config = dict(
    n_layer=18,
    d_model=512,
    n_head=8,
    n_kv_head=8,
    head_dim=64,
    d_mlp=1344,
    vocab_size=20680,
    activation='swiglu',
    norm='rmsnorm',
    norm_place='peri',
    norm_eps=1e-06,
    positions='rope',
    rope_base=297000.0,
    rope_fraction=1.0,
    qk_norm=False,
    attn_scale=0.0875,
    bias='all',
    tie_embeddings=False,
    parallel_block=False,
    extras=['some layers without attention', 'local attention windows', 'capped logits'],
    init='normal',
    init_std_qkv=0.0158,
    init_std_o=0.00263,
    init_std_up=0.0158,
    init_std_down=0.00163,
    init_out_by_depth=True,
    optimizer='muon_variant',
    lr=0.00186,
    lr_mult_down=2.0,
    beta1=0.93,
    lr_head=0.00494,
    grad_clip=2.0,
    warmup_steps=200,
    schedule='wsd',
    decay_fraction=0.312,
    decay_shape='linear',
    final_lr_fraction=0.05,
    batch_tokens=131072,
    seq_len=2048,
    doc_mask=True,
    train_tokens=1600000000,
    steps=12208,
    dataset='wikipedia_en',
)
Each number is 50 + 12 x the weight over its row's rms, rounded and kept within 0 to 99. Layers, rows and columns count from 0. The size before them is the row's rms in percent of the matrix's.

# gate: layer 10 MLP gate, 1344x512, rms 0.113, rows 1105-1113, columns 0-255
# up: layer 10 MLP up, 1344x512, rms 0.122, rows 1105-1113, columns 0-255
# down: layer 10 MLP down (transposed), 1344x512, rms 0.229, rows 1105-1113, columns 0-255
gate1105 105:35 40 59 29 46 60 44 50 27 38 28 49 41 42 51 62 60 57 39 58 58 47 63 52 44 48 29 59 70 58 32 40 49 43 40 39 60 63 39 56 55 56 54 36 48 41 58 70 47 48 54 56 49 33 52 28 42 42 53 14 54 50 29 61 58 60 51 31 42 27 41 57 63 54 66 53 45 65 65 55 54 50 38 43 54 45 38 42 50 55 31 44 17 41 52 51 42 60 47 51 59 52 30 35 46 49 61 34 48 36 66 70 54 56 43 27 39 44 44 41 48 54 65 51 38 83 46 43 64 11 49 61 54 28 50 55 44 42 39 34 35 43 32 59 63 40 60 34 53 75 34 59 47 87 49 53 44 46 46 44 52 73 59 26 63 65 55 63 64 25 57 37 56 56 51 54 44 48 58 54 41 51 48 43 68 52 59 34 58 38 48 50 50 56 64 56 46 49 49 34 55 63 68 44 63 56 42 65 31 71 45 52 56 58 46 61 40 60 64 36 58 59 60 44 45 50 56 61 73 35 49 65 51 64 44 57 54 56 77 53 67 31 66 40 66 56 49 53 49 65 53 55 57 50 57 39
up1105 107:40 54 48 30 68 69 56 56 56 66 73 36 51 49 17 62 30 35 37 37 42 37 53 62 70 34 50 45 50 44 65 65 57 42 52 50 49 36 51 64 55 49 58 73 57 39 56 45 36 66 59 84 61 43 88 48 50 62 58 71 46 49 51 62 34 33 51 52 51 50 67 58 74 46 33 55 54 29 55 39 62 67 69 24 67 46 49 52 52 50 32 67 62 48 46 36 56 62 60 62 67 47 55 61 58 57 36 42 67 40 58 67 70 55 59 53 54 48 70 42 27 56 36 59 66 43 54 33 55 37 49 41 42 67 52 69 41 51 41 52 66 33 34 50 51 40 59 37 52 55 63 34 50 39 49 51 63 35 68 54 55 50 33 72 60 54 43 66 62 33 48 56 52 54 41 46 38 58 47 58 65 52 41 49 25 47 63 48 49 62 53 72 55 56 49 61 61 69 40 59 38 82 53 54 47 40 62 30 35 17 66 41 32 48 47 57 63 52 50 44 39 50 46 41 43 36 60 72 32 49 49 33 65 59 46 53 59 57 08 45 31 68 40 57 55 69 56 44 48 39 52 53 32 61 66 59
down1105 098:52 67 39 72 45 48 75 56 33 46 76 67 60 55 32 60 52 75 62 55 60 43 64 37 40 29 60 83 58 52 62 65 41 62 39 52 66 62 28 90 45 47 81 53 37 46 37 48 61 43 65 66 36 55 53 59 56 27 28 54 42 81 56 74 59 38 43 58 36 49 66 62 33 50 36 38 59 28 48 52 39 81 43 35 66 48 72 45 40 47 50 64 47 60 43 49 79 25 53 54 40 40 56 69 48 51 46 64 68 47 55 20 52 46 58 58 26 61 43 43 69 38 25 72 47 47 45 47 50 37 40 50 55 67 66 46 28 39 76 45 32 33 43 48 39 57 54 58 54 60 62 40 39 35 46 42 48 33 49 42 38 49 47 48 49 36 34 39 43 55 58 60 47 41 59 38 64 48 51 46 39 58 33 52 64 55 42 62 46 52 40 32 52 71 55 36 63 67 59 48 36 42 45 45 59 47 43 21 29 28 69 20 67 73 46 58 53 48 47 56 55 58 49 44 53 54 49 72 47 44 43 45 83 44 44 51 62 68 40 42 35 53 41 65 47 55 41 70 62 55 37 46 35 57 46 41
gate1106 103:40 37 47 48 33 56 77 28 43 61 44 58 44 33 39 40 36 47 62 46 58 54 42 47 50 55 39 69 55 43 47 75 60 45 45 43 66 48 32 76 50 37 48 50 32 54 75 51 47 59 64 63 48 24 28 57 47 70 47 42 36 65 54 67 68 34 41 63 49 63 71 44 45 36 28 49 58 53 32 17 60 22 57 57 41 46 49 65 44 55 27 57 34 28 46 52 44 58 44 48 37 45 50 40 49 50 39 38 40 60 72 56 54 54 48 43 50 51 47 40 50 58 34 43 40 76 35 42 48 63 59 52 62 40 56 43 39 48 37 39 54 34 52 40 40 28 44 55 40 36 73 59 37 26 58 49 51 53 57 41 49 59 51 48 50 57 36 65 45 44 46 29 49 41 60 54 41 40 43 66 40 53 41 67 45 50 48 68 57 54 45 56 46 49 55 40 56 67 75 75 69 58 49 54 42 54 50 60 57 65 41 49 55 52 63 57 40 56 54 57 33 72 60 49 78 45 45 68 44 40 51 73 56 35 51 51 51 53 63 44 69 43 61 45 42 61 31 55 46 38 47 49 36 50 70 37
up1106 099:61 26 46 63 51 72 35 33 39 53 48 43 57 46 55 46 63 48 62 47 64 56 49 57 49 66 50 39 73 48 57 35 76 33 48 35 42 20 31 61 53 27 50 69 20 48 49 37 63 51 62 52 44 53 37 32 40 62 71 59 46 56 41 54 51 35 48 39 60 54 62 41 32 14 62 54 34 38 41 74 38 69 57 60 43 55 45 55 53 56 38 30 51 64 57 41 53 45 56 52 50 40 67 32 46 51 37 45 52 64 72 40 40 46 48 42 82 56 50 55 41 50 54 58 61 48 63 64 54 33 46 28 56 54 49 53 33 47 62 45 60 59 27 52 54 27 39 73 65 51 32 60 60 43 53 35 37 65 57 72 60 47 57 49 59 48 59 69 39 35 49 40 51 60 43 28 38 54 67 55 70 49 65 65 26 49 57 28 48 53 52 47 54 57 53 36 45 44 39 51 52 30 41 45 52 57 63 64 57 51 47 60 38 42 69 64 58 40 61 55 53 47 46 59 61 48 61 36 40 68 27 54 54 36 37 66 59 50 34 51 44 72 45 25 32 49 27 67 42 40 44 57 70 52 42 39
down1106 098:41 72 67 47 65 28 75 53 58 56 61 33 42 38 41 63 53 39 46 35 37 41 59 57 67 50 55 47 35 44 53 35 44 44 46 45 25 27 54 67 46 56 47 81 22 43 48 60 58 51 48 54 42 46 37 43 49 46 64 49 63 62 64 16 54 51 45 45 62 30 53 39 50 55 55 28 33 53 41 47 54 56 50 44 52 59 51 48 61 50 34 45 39 44 42 59 39 56 40 52 40 57 26 43 64 48 48 52 74 70 52 69 28 44 37 42 53 28 52 34 51 64 55 53 44 41 45 42 44 68 44 57 65 24 67 38 31 42 42 37 40 55 57 69 47 72 54 61 59 69 45 55 32 43 58 36 64 46 59 38 58 59 41 45 53 42 56 61 37 38 60 50 47 39 56 50 41 45 45 31 56 60 51 56 33 47 45 65 69 52 64 53 61 65 51 52 45 70 33 58 44 51 33 56 48 50 55 37 58 50 28 68 51 64 55 61 47 32 50 48 49 49 39 40 53 55 42 28 28 46 35 71 56 53 45 26 48 34 33 69 53 53 25 31 58 62 44 62 45 60 41 44 59 53 27 56
gate1107 098:34 53 59 35 27 42 56 36 40 46 59 45 44 58 79 39 50 80 70 32 30 45 55 54 45 63 37 60 34 44 64 39 27 81 58 45 57 56 41 59 54 55 46 61 69 45 41 70 59 61 63 57 58 62 51 55 39 30 50 70 50 60 55 69 51 36 51 50 66 51 59 50 36 71 40 57 57 37 54 48 58 35 71 42 26 51 50 56 49 48 63 52 68 61 65 44 67 58 56 55 48 58 48 54 51 56 30 40 50 46 52 53 41 43 38 23 50 53 29 47 48 57 39 47 60 54 42 49 68 61 51 55 68 52 53 56 66 34 45 47 43 45 52 56 64 24 45 45 50 57 57 51 47 49 38 31 41 40 45 28 56 55 41 44 41 57 45 35 53 63 40 65 58 34 43 71 38 46 47 65 26 41 56 49 45 42 27 60 30 19 41 47 44 41 49 42 59 15 58 46 60 53 36 62 32 61 55 32 45 47 50 42 35 48 43 51 75 42 51 15 38 39 45 54 39 48 38 67 59 44 44 43 35 76 48 54 51 49 47 41 46 56 61 53 60 43 42 47 42 40 45 30 57 58 35 44
up1107 102:42 27 62 54 76 49 59 72 40 52 57 50 51 33 53 57 37 50 32 43 46 54 37 31 62 72 44 32 54 34 23 47 59 39 42 52 59 58 31 34 40 44 65 38 58 56 22 33 41 60 57 70 56 75 47 40 53 64 51 71 61 54 51 41 52 41 43 56 35 70 52 51 50 36 44 49 45 67 37 66 49 59 35 57 68 48 75 66 62 65 49 49 45 67 45 45 49 46 55 62 57 26 73 14 54 64 48 52 78 72 58 24 60 53 73 55 63 54 53 36 30 36 45 55 43 67 53 55 51 52 36 43 77 42 36 33 56 52 30 52 43 46 32 35 45 48 41 43 70 26 72 50 71 38 61 31 52 52 66 70 33 42 57 46 49 37 67 54 61 58 60 50 52 49 43 63 57 47 53 51 50 35 59 50 58 65 44 51 68 56 43 44 50 46 32 39 31 41 42 34 41 55 65 42 69 62 41 63 75 44 64 37 45 41 37 37 46 26 60 43 38 23 51 33 55 31 48 50 53 22 62 33 57 49 38 44 41 51 57 48 43 37 43 62 44 48 59 53 23 32 48 46 63 51 37 34
down1107 103:55 38 78 54 64 67 45 53 42 40 79 41 68 45 35 57 50 60 57 29 69 42 44 38 44 42 40 48 53 59 30 43 56 48 29 38 66 58 61 46 45 52 49 60 41 62 40 37 40 42 21 66 42 64 47 40 47 61 63 35 52 62 43 56 56 49 33 59 52 75 31 51 60 40 52 62 31 44 51 61 60 67 27 62 26 50 67 42 74 69 63 45 45 46 32 42 43 38 52 66 48 26 72 51 39 49 45 51 63 70 73 50 54 57 65 47 65 45 58 41 71 73 31 54 44 24 41 49 38 38 68 38 53 37 28 44 40 54 48 53 71 61 43 51 52 43 24 51 52 53 54 44 64 56 40 61 53 54 52 51 55 54 53 47 43 50 57 66 60 60 58 51 45 60 16 42 67 39 27 56 49 48 54 64 54 59 55 53 62 55 47 36 67 44 62 52 33 37 46 42 64 42 58 37 56 59 65 55 56 35 51 57 44 69 67 41 48 65 51 59 73 57 67 57 51 51 47 39 49 56 54 23 52 53 46 42 54 64 63 62 47 50 67 53 40 35 47 70 38 62 38 60 52 69 39 63
gate1108 100:92 40 37 56 53 55 38 54 49 50 34 61 75 36 42 38 59 47 54 51 48 50 29 54 39 44 40 64 43 53 34 36 59 41 50 68 44 57 53 70 53 69 64 55 51 35 57 49 47 33 24 78 59 54 45 41 35 47 38 54 43 43 45 58 63 36 54 70 38 55 43 19 79 41 50 68 49 54 30 37 50 51 58 49 43 53 39 64 54 51 48 35 53 56 52 37 38 56 23 47 59 56 54 50 56 54 52 44 48 56 55 46 61 37 40 25 49 49 45 52 50 41 49 44 61 47 28 35 52 57 48 50 65 41 42 50 53 37 35 35 47 48 70 58 61 66 62 65 38 58 38 42 79 57 62 46 36 29 41 68 25 32 58 42 45 51 63 36 40 48 36 70 38 58 50 66 45 49 50 45 42 54 46 58 57 19 50 56 42 65 49 39 31 56 60 30 59 42 32 46 43 60 39 64 47 42 66 68 46 36 47 54 54 61 44 36 44 57 41 43 60 38 50 48 43 34 55 65 50 60 35 62 42 74 53 56 56 49 51 53 83 49 55 57 83 59 19 60 60 58 55 62 44 54 30 57
up1108 095:39 47 62 50 49 58 39 51 49 49 51 75 69 56 49 63 30 42 52 55 55 45 63 49 61 31 31 51 48 40 22 63 90 50 51 43 64 63 37 48 35 42 41 52 57 78 47 69 65 56 75 87 32 34 64 57 51 51 37 40 65 34 42 52 44 35 55 45 56 43 57 67 40 43 53 45 35 52 52 43 56 42 59 39 67 33 68 43 53 41 44 35 52 72 62 75 34 66 58 45 54 57 54 48 56 55 33 49 42 61 30 78 65 49 52 64 50 63 51 53 56 27 47 40 73 29 53 62 67 31 53 67 47 48 38 57 44 64 55 57 51 70 51 33 39 46 46 59 41 45 53 46 31 49 73 49 58 54 34 51 39 47 57 50 38 30 59 47 38 35 65 52 71 32 42 55 56 83 64 51 55 59 51 47 58 87 47 53 44 64 79 56 29 44 65 45 58 70 45 51 53 53 66 55 53 46 55 45 49 52 39 38 47 39 59 42 39 47 59 74 51 52 58 50 61 49 48 34 52 56 52 49 64 24 44 52 47 70 55 60 47 51 46 38 42 57 51 55 24 69 61 42 67 60 54 46
down1108 099:37 58 50 35 58 50 51 62 65 67 48 47 51 67 45 50 53 34 33 46 47 52 52 32 88 55 55 47 47 38 64 42 44 66 49 39 46 49 31 39 55 42 27 53 53 63 33 53 57 44 76 45 48 48 33 44 49 60 58 35 66 28 53 38 46 73 50 48 46 27 49 54 61 45 60 50 49 47 36 46 29 56 53 51 30 51 54 59 50 46 40 38 34 38 48 62 42 42 59 56 47 52 42 56 48 41 28 53 40 34 31 62 55 22 56 59 56 64 31 54 32 38 47 54 49 41 75 53 51 48 69 70 64 39 74 30 46 38 62 53 36 85 38 45 47 47 43 42 68 54 45 53 52 40 72 45 53 57 48 64 61 50 50 60 45 52 41 68 51 43 55 45 72 38 32 26 64 46 23 40 50 31 42 35 47 73 49 51 59 63 49 45 40 47 62 53 33 67 47 43 54 42 63 44 34 56 50 34 45 58 62 65 53 57 60 34 53 55 67 60 46 59 48 42 51 61 54 49 40 31 65 55 66 32 49 49 61 67 42 51 43 49 48 56 38 39 61 40 32 57 71 31 53 65 67 80
gate1109 100:48 48 45 36 42 43 30 66 62 71 40 54 52 41 26 59 52 45 48 47 38 65 66 49 59 61 54 61 46 53 24 49 46 36 46 66 38 43 40 59 57 56 55 50 34 81 50 55 40 52 31 66 48 30 50 60 45 59 47 27 48 70 51 57 58 46 33 34 64 33 64 55 42 42 71 51 53 51 37 61 49 63 50 38 32 51 30 45 54 44 45 39 46 45 49 41 43 39 59 40 76 29 49 65 52 50 38 32 66 25 39 67 57 49 44 59 47 51 68 49 61 57 69 49 48 33 45 23 59 49 45 54 37 39 46 58 35 50 44 56 61 43 27 27 44 36 32 18 57 76 50 79 69 42 61 47 49 47 50 52 57 57 57 34 40 52 64 78 50 56 50 30 47 59 59 51 55 42 43 40 51 43 58 41 43 46 59 30 49 45 38 22 47 69 39 65 36 61 45 45 32 53 37 48 54 50 64 63 62 46 23 39 73 17 43 52 53 35 52 31 34 51 65 60 63 40 81 54 63 39 58 52 65 76 48 44 49 46 18 69 56 46 36 55 48 57 25 39 35 54 32 39 38 50 52 46
up1109 098:36 62 42 57 47 46 48 40 63 71 52 42 35 35 57 41 48 27 47 24 42 61 53 58 40 41 50 52 19 68 60 47 41 42 54 56 47 67 51 53 38 89 52 44 53 50 50 43 63 49 54 50 09 39 53 46 47 46 50 41 67 43 33 53 34 68 36 41 57 53 59 54 61 37 49 51 49 42 52 60 21 63 55 42 69 50 55 35 45 44 58 36 63 51 73 53 46 85 50 45 42 59 77 49 67 52 57 46 56 55 61 41 59 32 52 73 10 37 55 44 42 60 59 47 41 70 39 52 49 67 36 39 43 55 36 59 51 50 58 48 44 65 63 47 52 46 48 51 31 48 40 52 40 62 55 53 60 56 52 35 74 51 46 58 65 40 59 57 48 43 46 63 49 65 43 64 47 50 67 38 41 74 56 59 36 40 38 59 43 54 55 58 53 39 61 62 51 62 46 60 58 26 52 65 40 52 35 27 50 50 62 80 79 60 47 69 54 56 28 42 44 46 30 39 51 60 45 52 49 41 43 54 40 47 38 29 67 78 29 61 66 66 50 43 48 50 69 35 59 51 55 62 31 48 49 29
down1109 101:47 45 43 42 68 53 59 43 61 47 59 71 55 30 74 50 48 53 32 25 75 47 43 60 56 71 35 38 37 52 44 49 52 49 53 18 56 57 65 56 48 62 47 44 18 47 40 54 62 40 46 11 59 55 43 57 46 32 54 53 42 55 39 55 30 41 41 80 54 56 32 56 34 66 56 67 52 42 75 45 53 81 44 42 46 44 59 47 48 55 60 38 46 30 41 44 66 60 41 51 34 73 33 39 65 52 81 66 36 48 49 27 67 80 75 53 26 33 44 55 66 45 35 52 37 49 71 69 51 52 46 34 49 54 49 63 60 50 43 46 61 47 75 67 56 34 43 52 61 46 49 52 65 48 57 72 40 72 29 59 71 28 59 50 55 42 60 37 47 38 47 67 58 56 46 59 55 48 42 63 54 65 58 54 62 55 46 49 48 76 53 40 48 42 57 57 53 55 52 50 56 53 53 53 43 51 27 57 34 37 62 49 53 38 66 47 39 50 37 37 33 41 58 61 51 63 47 40 53 49 45 63 27 39 57 60 50 73 51 67 55 46 40 61 61 69 52 46 57 49 44 59 45 49 44 52
gate1110 098:57 58 44 68 49 76 32 50 51 43 31 52 33 49 46 59 56 38 39 67 37 57 52 33 40 53 35 57 40 69 45 68 36 50 76 74 60 30 56 40 47 42 44 49 14 60 40 69 59 46 51 55 37 42 60 35 64 58 40 36 74 57 72 49 62 47 49 57 63 63 69 46 55 50 37 48 40 51 34 45 40 49 58 40 34 32 46 50 40 57 54 65 52 49 59 47 56 51 58 41 34 47 51 58 48 45 59 47 59 66 39 56 67 48 52 71 54 44 39 74 68 56 64 50 35 32 69 46 38 40 64 65 38 56 58 29 66 60 53 39 63 35 35 62 22 47 66 44 51 55 53 54 60 66 37 44 47 50 47 37 59 66 35 49 57 37 60 34 68 41 60 43 51 52 58 52 59 49 59 48 66 60 54 57 36 50 32 46 56 61 57 53 45 33 50 60 55 62 48 66 31 50 51 56 30 40 56 51 45 53 40 52 34 37 56 11 38 56 65 56 51 58 53 45 50 41 63 56 62 48 51 73 49 36 54 44 24 48 44 50 65 62 29 65 43 56 55 57 62 61 40 54 64 42 38 33
up1110 100:43 38 66 34 55 32 29 45 54 48 55 40 40 49 56 53 34 65 58 53 56 46 43 44 58 46 55 64 43 56 52 53 45 44 64 57 54 72 44 64 56 51 57 42 50 53 59 36 45 47 36 50 42 41 44 58 56 41 82 40 56 34 63 45 62 61 30 38 48 57 46 51 53 53 60 55 54 37 65 58 28 36 28 49 82 45 58 81 47 50 40 60 55 50 51 54 46 53 55 55 36 49 50 54 74 59 44 50 43 68 53 50 38 48 49 49 66 65 48 44 51 47 45 50 57 40 40 50 35 48 52 56 71 57 49 60 50 36 23 49 77 58 45 29 51 43 43 38 75 26 37 38 42 61 51 29 50 57 53 44 54 59 37 43 31 52 39 51 57 47 66 38 57 61 43 40 48 39 51 53 60 52 48 36 28 61 68 56 46 72 73 55 76 45 67 31 48 68 74 46 51 41 54 51 50 60 53 05 64 38 45 54 52 51 41 46 28 58 42 31 39 69 62 34 65 39 39 73 57 57 60 57 57 78 59 38 61 46 36 65 46 42 45 49 63 50 43 68 54 51 53 56 64 35 91 58
down1110 096:46 67 53 68 56 40 57 33 55 36 51 53 70 53 49 53 43 67 49 43 37 39 46 54 47 47 45 47 42 72 36 40 52 46 62 58 64 53 68 56 42 43 58 31 47 43 62 59 53 42 52 50 44 43 77 42 40 57 39 54 66 54 66 39 27 34 46 55 46 49 61 65 26 43 43 45 51 56 66 46 61 56 54 60 60 37 38 55 46 38 68 42 64 53 33 62 46 26 54 56 64 43 46 72 65 45 43 50 63 48 44 42 51 46 44 59 72 49 42 46 59 44 59 74 38 39 38 36 65 56 59 32 28 76 56 43 39 59 49 35 39 59 20 69 52 34 54 45 51 39 46 55 59 48 36 58 71 49 44 50 53 26 39 53 53 57 48 38 49 34 49 48 42 50 66 44 43 71 55 46 54 51 59 35 60 38 62 50 62 58 32 41 57 56 57 32 80 47 57 63 55 50 52 49 35 68 20 61 24 45 49 42 35 41 47 55 49 49 37 36 37 34 61 43 42 33 55 36 51 31 35 42 44 61 34 33 60 34 60 57 58 57 33 42 43 38 39 50 63 43 53 30 37 35 49 52
gate1111 098:42 78 67 56 49 48 33 44 79 54 39 88 38 63 45 57 67 63 60 49 55 36 39 57 47 31 62 35 61 42 58 27 53 37 43 50 59 44 30 54 41 32 60 41 63 69 38 53 45 50 47 41 50 44 44 62 54 30 38 67 71 55 24 42 55 26 37 41 54 51 38 41 46 45 53 64 73 51 59 68 70 50 47 70 66 48 55 43 63 41 42 69 46 42 41 70 29 50 67 49 62 54 35 57 42 46 36 47 49 67 63 57 55 73 33 64 41 40 42 26 44 46 42 33 47 38 45 45 52 71 56 30 51 32 42 56 68 73 59 81 61 50 66 57 46 67 41 37 61 62 35 53 45 57 44 38 35 33 42 48 70 55 48 35 34 54 41 56 42 20 52 76 37 69 52 55 56 51 64 59 42 22 55 47 54 48 73 46 62 55 35 30 67 47 51 50 45 42 65 30 57 56 68 36 42 34 78 42 44 49 67 47 43 51 63 43 66 47 46 44 53 68 65 52 63 45 36 51 48 52 55 62 49 58 53 36 52 52 37 58 42 38 56 53 47 53 37 52 56 38 63 44 65 57 52 54
up1111 098:50 44 24 19 58 37 49 63 32 27 49 30 54 70 30 29 71 42 34 43 53 61 47 34 27 56 53 69 39 54 45 62 62 68 47 37 41 35 36 51 60 37 47 31 52 53 29 60 55 35 44 61 50 51 37 53 53 39 45 35 52 43 64 70 34 59 55 53 46 47 50 36 53 58 60 65 55 40 58 43 41 49 56 63 52 34 54 44 62 46 44 61 44 37 40 65 54 42 41 52 49 40 49 58 66 48 48 37 47 91 60 77 44 52 56 63 56 53 47 47 44 58 42 52 58 53 35 58 47 57 52 57 56 32 62 47 53 52 46 50 29 38 35 60 60 45 48 48 53 52 67 54 48 44 45 60 52 31 52 45 46 53 50 46 47 73 67 41 54 61 43 45 58 77 45 44 49 52 49 45 66 06 60 48 52 52 74 46 63 80 35 47 42 76 58 39 64 36 56 30 51 50 32 66 32 55 52 42 67 45 71 45 46 60 49 73 39 57 53 55 55 37 47 63 66 42 29 34 43 52 45 60 64 60 51 32 57 43 65 39 33 33 40 47 63 37 45 63 49 32 55 58 49 49 28 28
down1111 098:50 38 49 38 39 18 41 48 45 48 45 50 56 43 53 48 67 46 51 68 65 37 43 33 66 52 45 49 52 38 64 55 39 56 55 62 48 55 71 23 40 60 51 38 56 43 67 55 71 33 64 60 40 42 43 55 57 59 38 44 58 33 64 54 49 38 62 57 56 36 42 28 47 51 42 50 37 48 45 28 36 57 63 68 51 53 34 42 46 42 45 49 81 63 50 50 27 43 69 54 36 53 62 55 75 46 31 59 40 62 51 58 47 31 74 58 61 47 58 50 80 52 43 66 68 36 58 60 64 65 67 60 45 46 67 30 52 43 63 58 61 21 64 45 57 53 27 47 73 37 59 52 42 64 44 52 47 43 56 50 60 52 42 52 30 48 39 32 41 47 32 41 53 33 53 60 45 40 57 59 36 56 50 49 44 49 91 53 47 55 42 35 64 71 51 24 63 28 62 44 35 30 31 45 46 42 66 38 42 59 40 37 45 60 36 41 18 35 47 23 66 32 39 63 61 43 31 55 41 35 54 42 49 60 56 32 50 43 50 75 25 78 37 55 31 51 64 53 58 33 73 42 72 56 56 36
gate1112 088:46 37 12 39 40 30 56 52 60 67 40 39 44 41 33 50 50 68 38 65 50 61 43 65 50 46 53 55 65 70 48 47 39 63 55 45 66 35 55 60 68 56 39 46 48 60 34 62 38 50 39 49 59 52 50 54 71 47 45 58 55 31 25 44 66 68 37 38 52 59 46 55 44 42 41 47 83 58 57 47 47 40 47 50 67 53 50 52 58 62 53 64 68 48 75 39 46 63 39 32 58 35 50 53 50 46 53 47 55 48 50 64 58 67 38 71 65 50 30 64 38 58 70 28 40 43 40 59 63 73 47 40 57 41 52 41 48 42 44 55 31 53 54 57 50 57 72 56 61 52 59 57 61 65 52 56 46 36 58 46 53 44 37 78 31 60 47 43 72 48 70 50 37 49 45 56 52 49 68 45 46 64 59 53 44 62 44 38 36 51 55 16 40 34 46 46 68 52 48 53 47 41 51 55 45 65 47 56 53 32 75 66 66 43 38 45 53 64 48 43 41 53 40 60 83 67 47 72 42 53 43 62 61 66 26 32 39 44 33 64 52 29 45 66 58 31 54 50 56 51 31 48 74 39 75 62
up1112 097:33 58 30 39 68 45 55 35 46 75 56 53 50 47 57 61 35 52 52 45 56 59 51 51 52 62 44 38 54 36 59 46 38 50 37 56 66 43 40 25 46 55 46 53 21 50 43 69 52 59 48 46 52 42 70 39 59 45 66 47 47 56 65 41 50 44 44 33 51 57 56 51 54 50 44 50 75 56 46 46 29 50 44 22 50 51 84 46 41 45 62 41 37 59 54 65 69 42 27 64 55 44 47 23 50 61 58 28 46 46 55 52 40 57 53 63 46 29 59 73 57 59 46 48 49 44 58 74 47 55 49 66 40 48 59 39 59 50 37 22 43 72 44 32 67 56 40 36 37 55 77 53 55 37 59 59 65 79 50 51 61 59 84 51 40 44 51 60 55 29 55 45 40 51 54 52 51 46 47 48 48 56 44 47 63 50 41 45 46 41 50 76 48 47 46 47 60 52 41 47 51 48 62 40 28 42 41 64 56 56 48 53 50 63 52 34 29 43 38 56 35 32 40 54 46 49 55 34 60 59 39 31 44 41 67 62 54 35 64 58 48 55 42 39 41 63 84 28 60 61 75 76 53 47 44 46
down1112 099:48 65 47 60 36 61 73 63 41 44 41 59 66 58 74 54 22 46 61 07 59 51 53 38 61 43 60 64 42 53 52 49 48 54 53 55 48 49 72 70 34 46 46 47 39 48 67 59 87 35 52 49 35 55 54 32 35 40 44 48 48 51 45 49 36 82 34 36 35 54 67 59 59 66 61 64 80 42 50 52 43 70 36 41 43 46 46 16 57 52 45 40 51 39 52 65 53 63 41 60 37 51 35 44 70 47 51 51 47 48 58 56 40 39 64 68 43 35 42 61 49 58 41 63 74 53 45 58 19 65 53 60 26 54 47 15 61 62 66 58 27 56 31 47 24 52 49 31 43 52 77 50 44 49 27 57 67 44 42 40 71 63 60 43 54 55 53 34 40 38 44 51 41 57 34 43 37 60 41 51 35 55 23 48 55 37 31 61 67 58 67 57 56 62 52 53 52 49 61 36 58 46 55 53 46 74 27 57 57 37 38 54 47 42 51 34 48 56 63 16 54 53 41 51 50 51 52 51 48 39 54 45 48 59 37 57 60 22 32 35 57 32 43 44 48 49 57 25 53 53 66 44 52 43 40 52
gate1113 099:28 56 44 28 43 58 57 67 64 33 68 52 46 57 51 47 60 63 55 47 51 49 58 44 58 64 50 59 72 56 64 43 52 46 31 51 58 58 66 43 46 45 77 43 61 44 88 48 42 52 46 74 57 57 59 58 26 57 57 42 56 50 40 74 33 61 36 46 45 37 68 63 36 47 34 55 54 53 55 56 52 51 43 32 60 51 56 42 63 58 45 61 46 31 42 47 52 55 61 73 61 44 77 46 67 71 48 44 57 44 65 32 42 73 59 67 50 35 66 46 36 34 48 42 55 39 33 45 50 47 45 39 21 54 58 68 47 65 47 45 60 46 54 36 51 40 36 58 51 40 48 35 48 64 52 43 62 55 47 38 64 61 39 55 34 38 44 75 33 59 33 60 70 32 26 61 65 48 57 67 50 53 64 40 33 57 56 61 64 77 43 56 64 62 58 28 51 73 52 41 83 37 57 61 56 36 36 58 66 24 59 49 37 33 42 38 47 40 66 53 64 56 37 65 61 68 49 60 54 36 49 43 44 49 53 46 58 52 34 70 56 60 60 52 39 61 51 34 38 41 37 57 57 50 80 50
up1113 100:62 50 61 56 58 52 54 49 55 30 45 63 63 69 50 48 37 61 49 57 21 35 57 53 37 42 44 53 57 27 38 51 47 54 79 61 38 61 59 51 40 62 56 54 32 65 37 75 54 51 34 48 49 36 52 68 34 42 60 28 53 31 39 66 49 63 44 59 43 46 48 35 43 44 46 47 60 40 54 47 38 38 56 62 51 38 33 58 60 74 40 62 50 36 39 61 51 69 56 65 38 54 70 49 68 59 85 60 45 61 50 35 44 57 53 52 71 49 66 36 23 39 54 45 49 32 47 50 54 54 60 30 37 50 63 58 41 62 23 61 42 72 48 46 37 75 49 48 55 77 40 53 72 48 44 44 55 47 40 70 53 74 74 59 59 49 35 50 52 60 47 56 52 38 43 45 50 53 45 43 59 60 43 49 54 46 51 62 42 38 44 41 49 41 47 41 55 46 60 30 49 31 33 35 55 46 63 55 39 45 60 57 23 62 61 37 53 68 55 53 35 67 31 38 50 62 62 37 47 37 42 38 73 44 58 59 65 55 41 62 51 39 50 67 37 49 40 35 56 35 66 48 31 53 60 40
down1113 102:55 52 66 60 39 44 63 52 50 50 37 58 26 48 38 42 35 54 44 61 57 52 47 57 52 67 47 43 58 45 49 58 42 63 61 66 50 18 55 42 63 60 69 51 52 49 47 59 55 44 39 39 49 38 63 20 49 79 43 63 48 46 50 68 91 64 40 70 49 47 61 50 33 54 53 39 69 66 60 57 70 52 47 65 57 28 66 47 69 49 61 76 57 53 66 57 58 45 49 50 43 55 59 64 51 58 39 47 59 56 45 51 42 44 51 51 66 64 37 49 42 39 54 72 49 51 35 45 19 52 50 64 51 40 33 53 42 55 41 64 41 67 54 37 36 48 79 48 55 51 56 59 52 35 74 54 38 41 67 53 42 39 35 41 52 49 28 59 53 37 55 65 55 42 69 63 36 69 37 53 62 57 45 51 37 43 55 43 50 76 64 60 54 48 87 35 57 54 45 27 68 53 35 56 41 70 31 78 70 53 51 58 69 67 52 37 71 59 37 76 40 35 47 54 45 51 46 34 68 65 34 59 52 40 51 51 44 51 46 39 63 44 56 48 55 56 26 47 71 41 54 39 55 70 41 82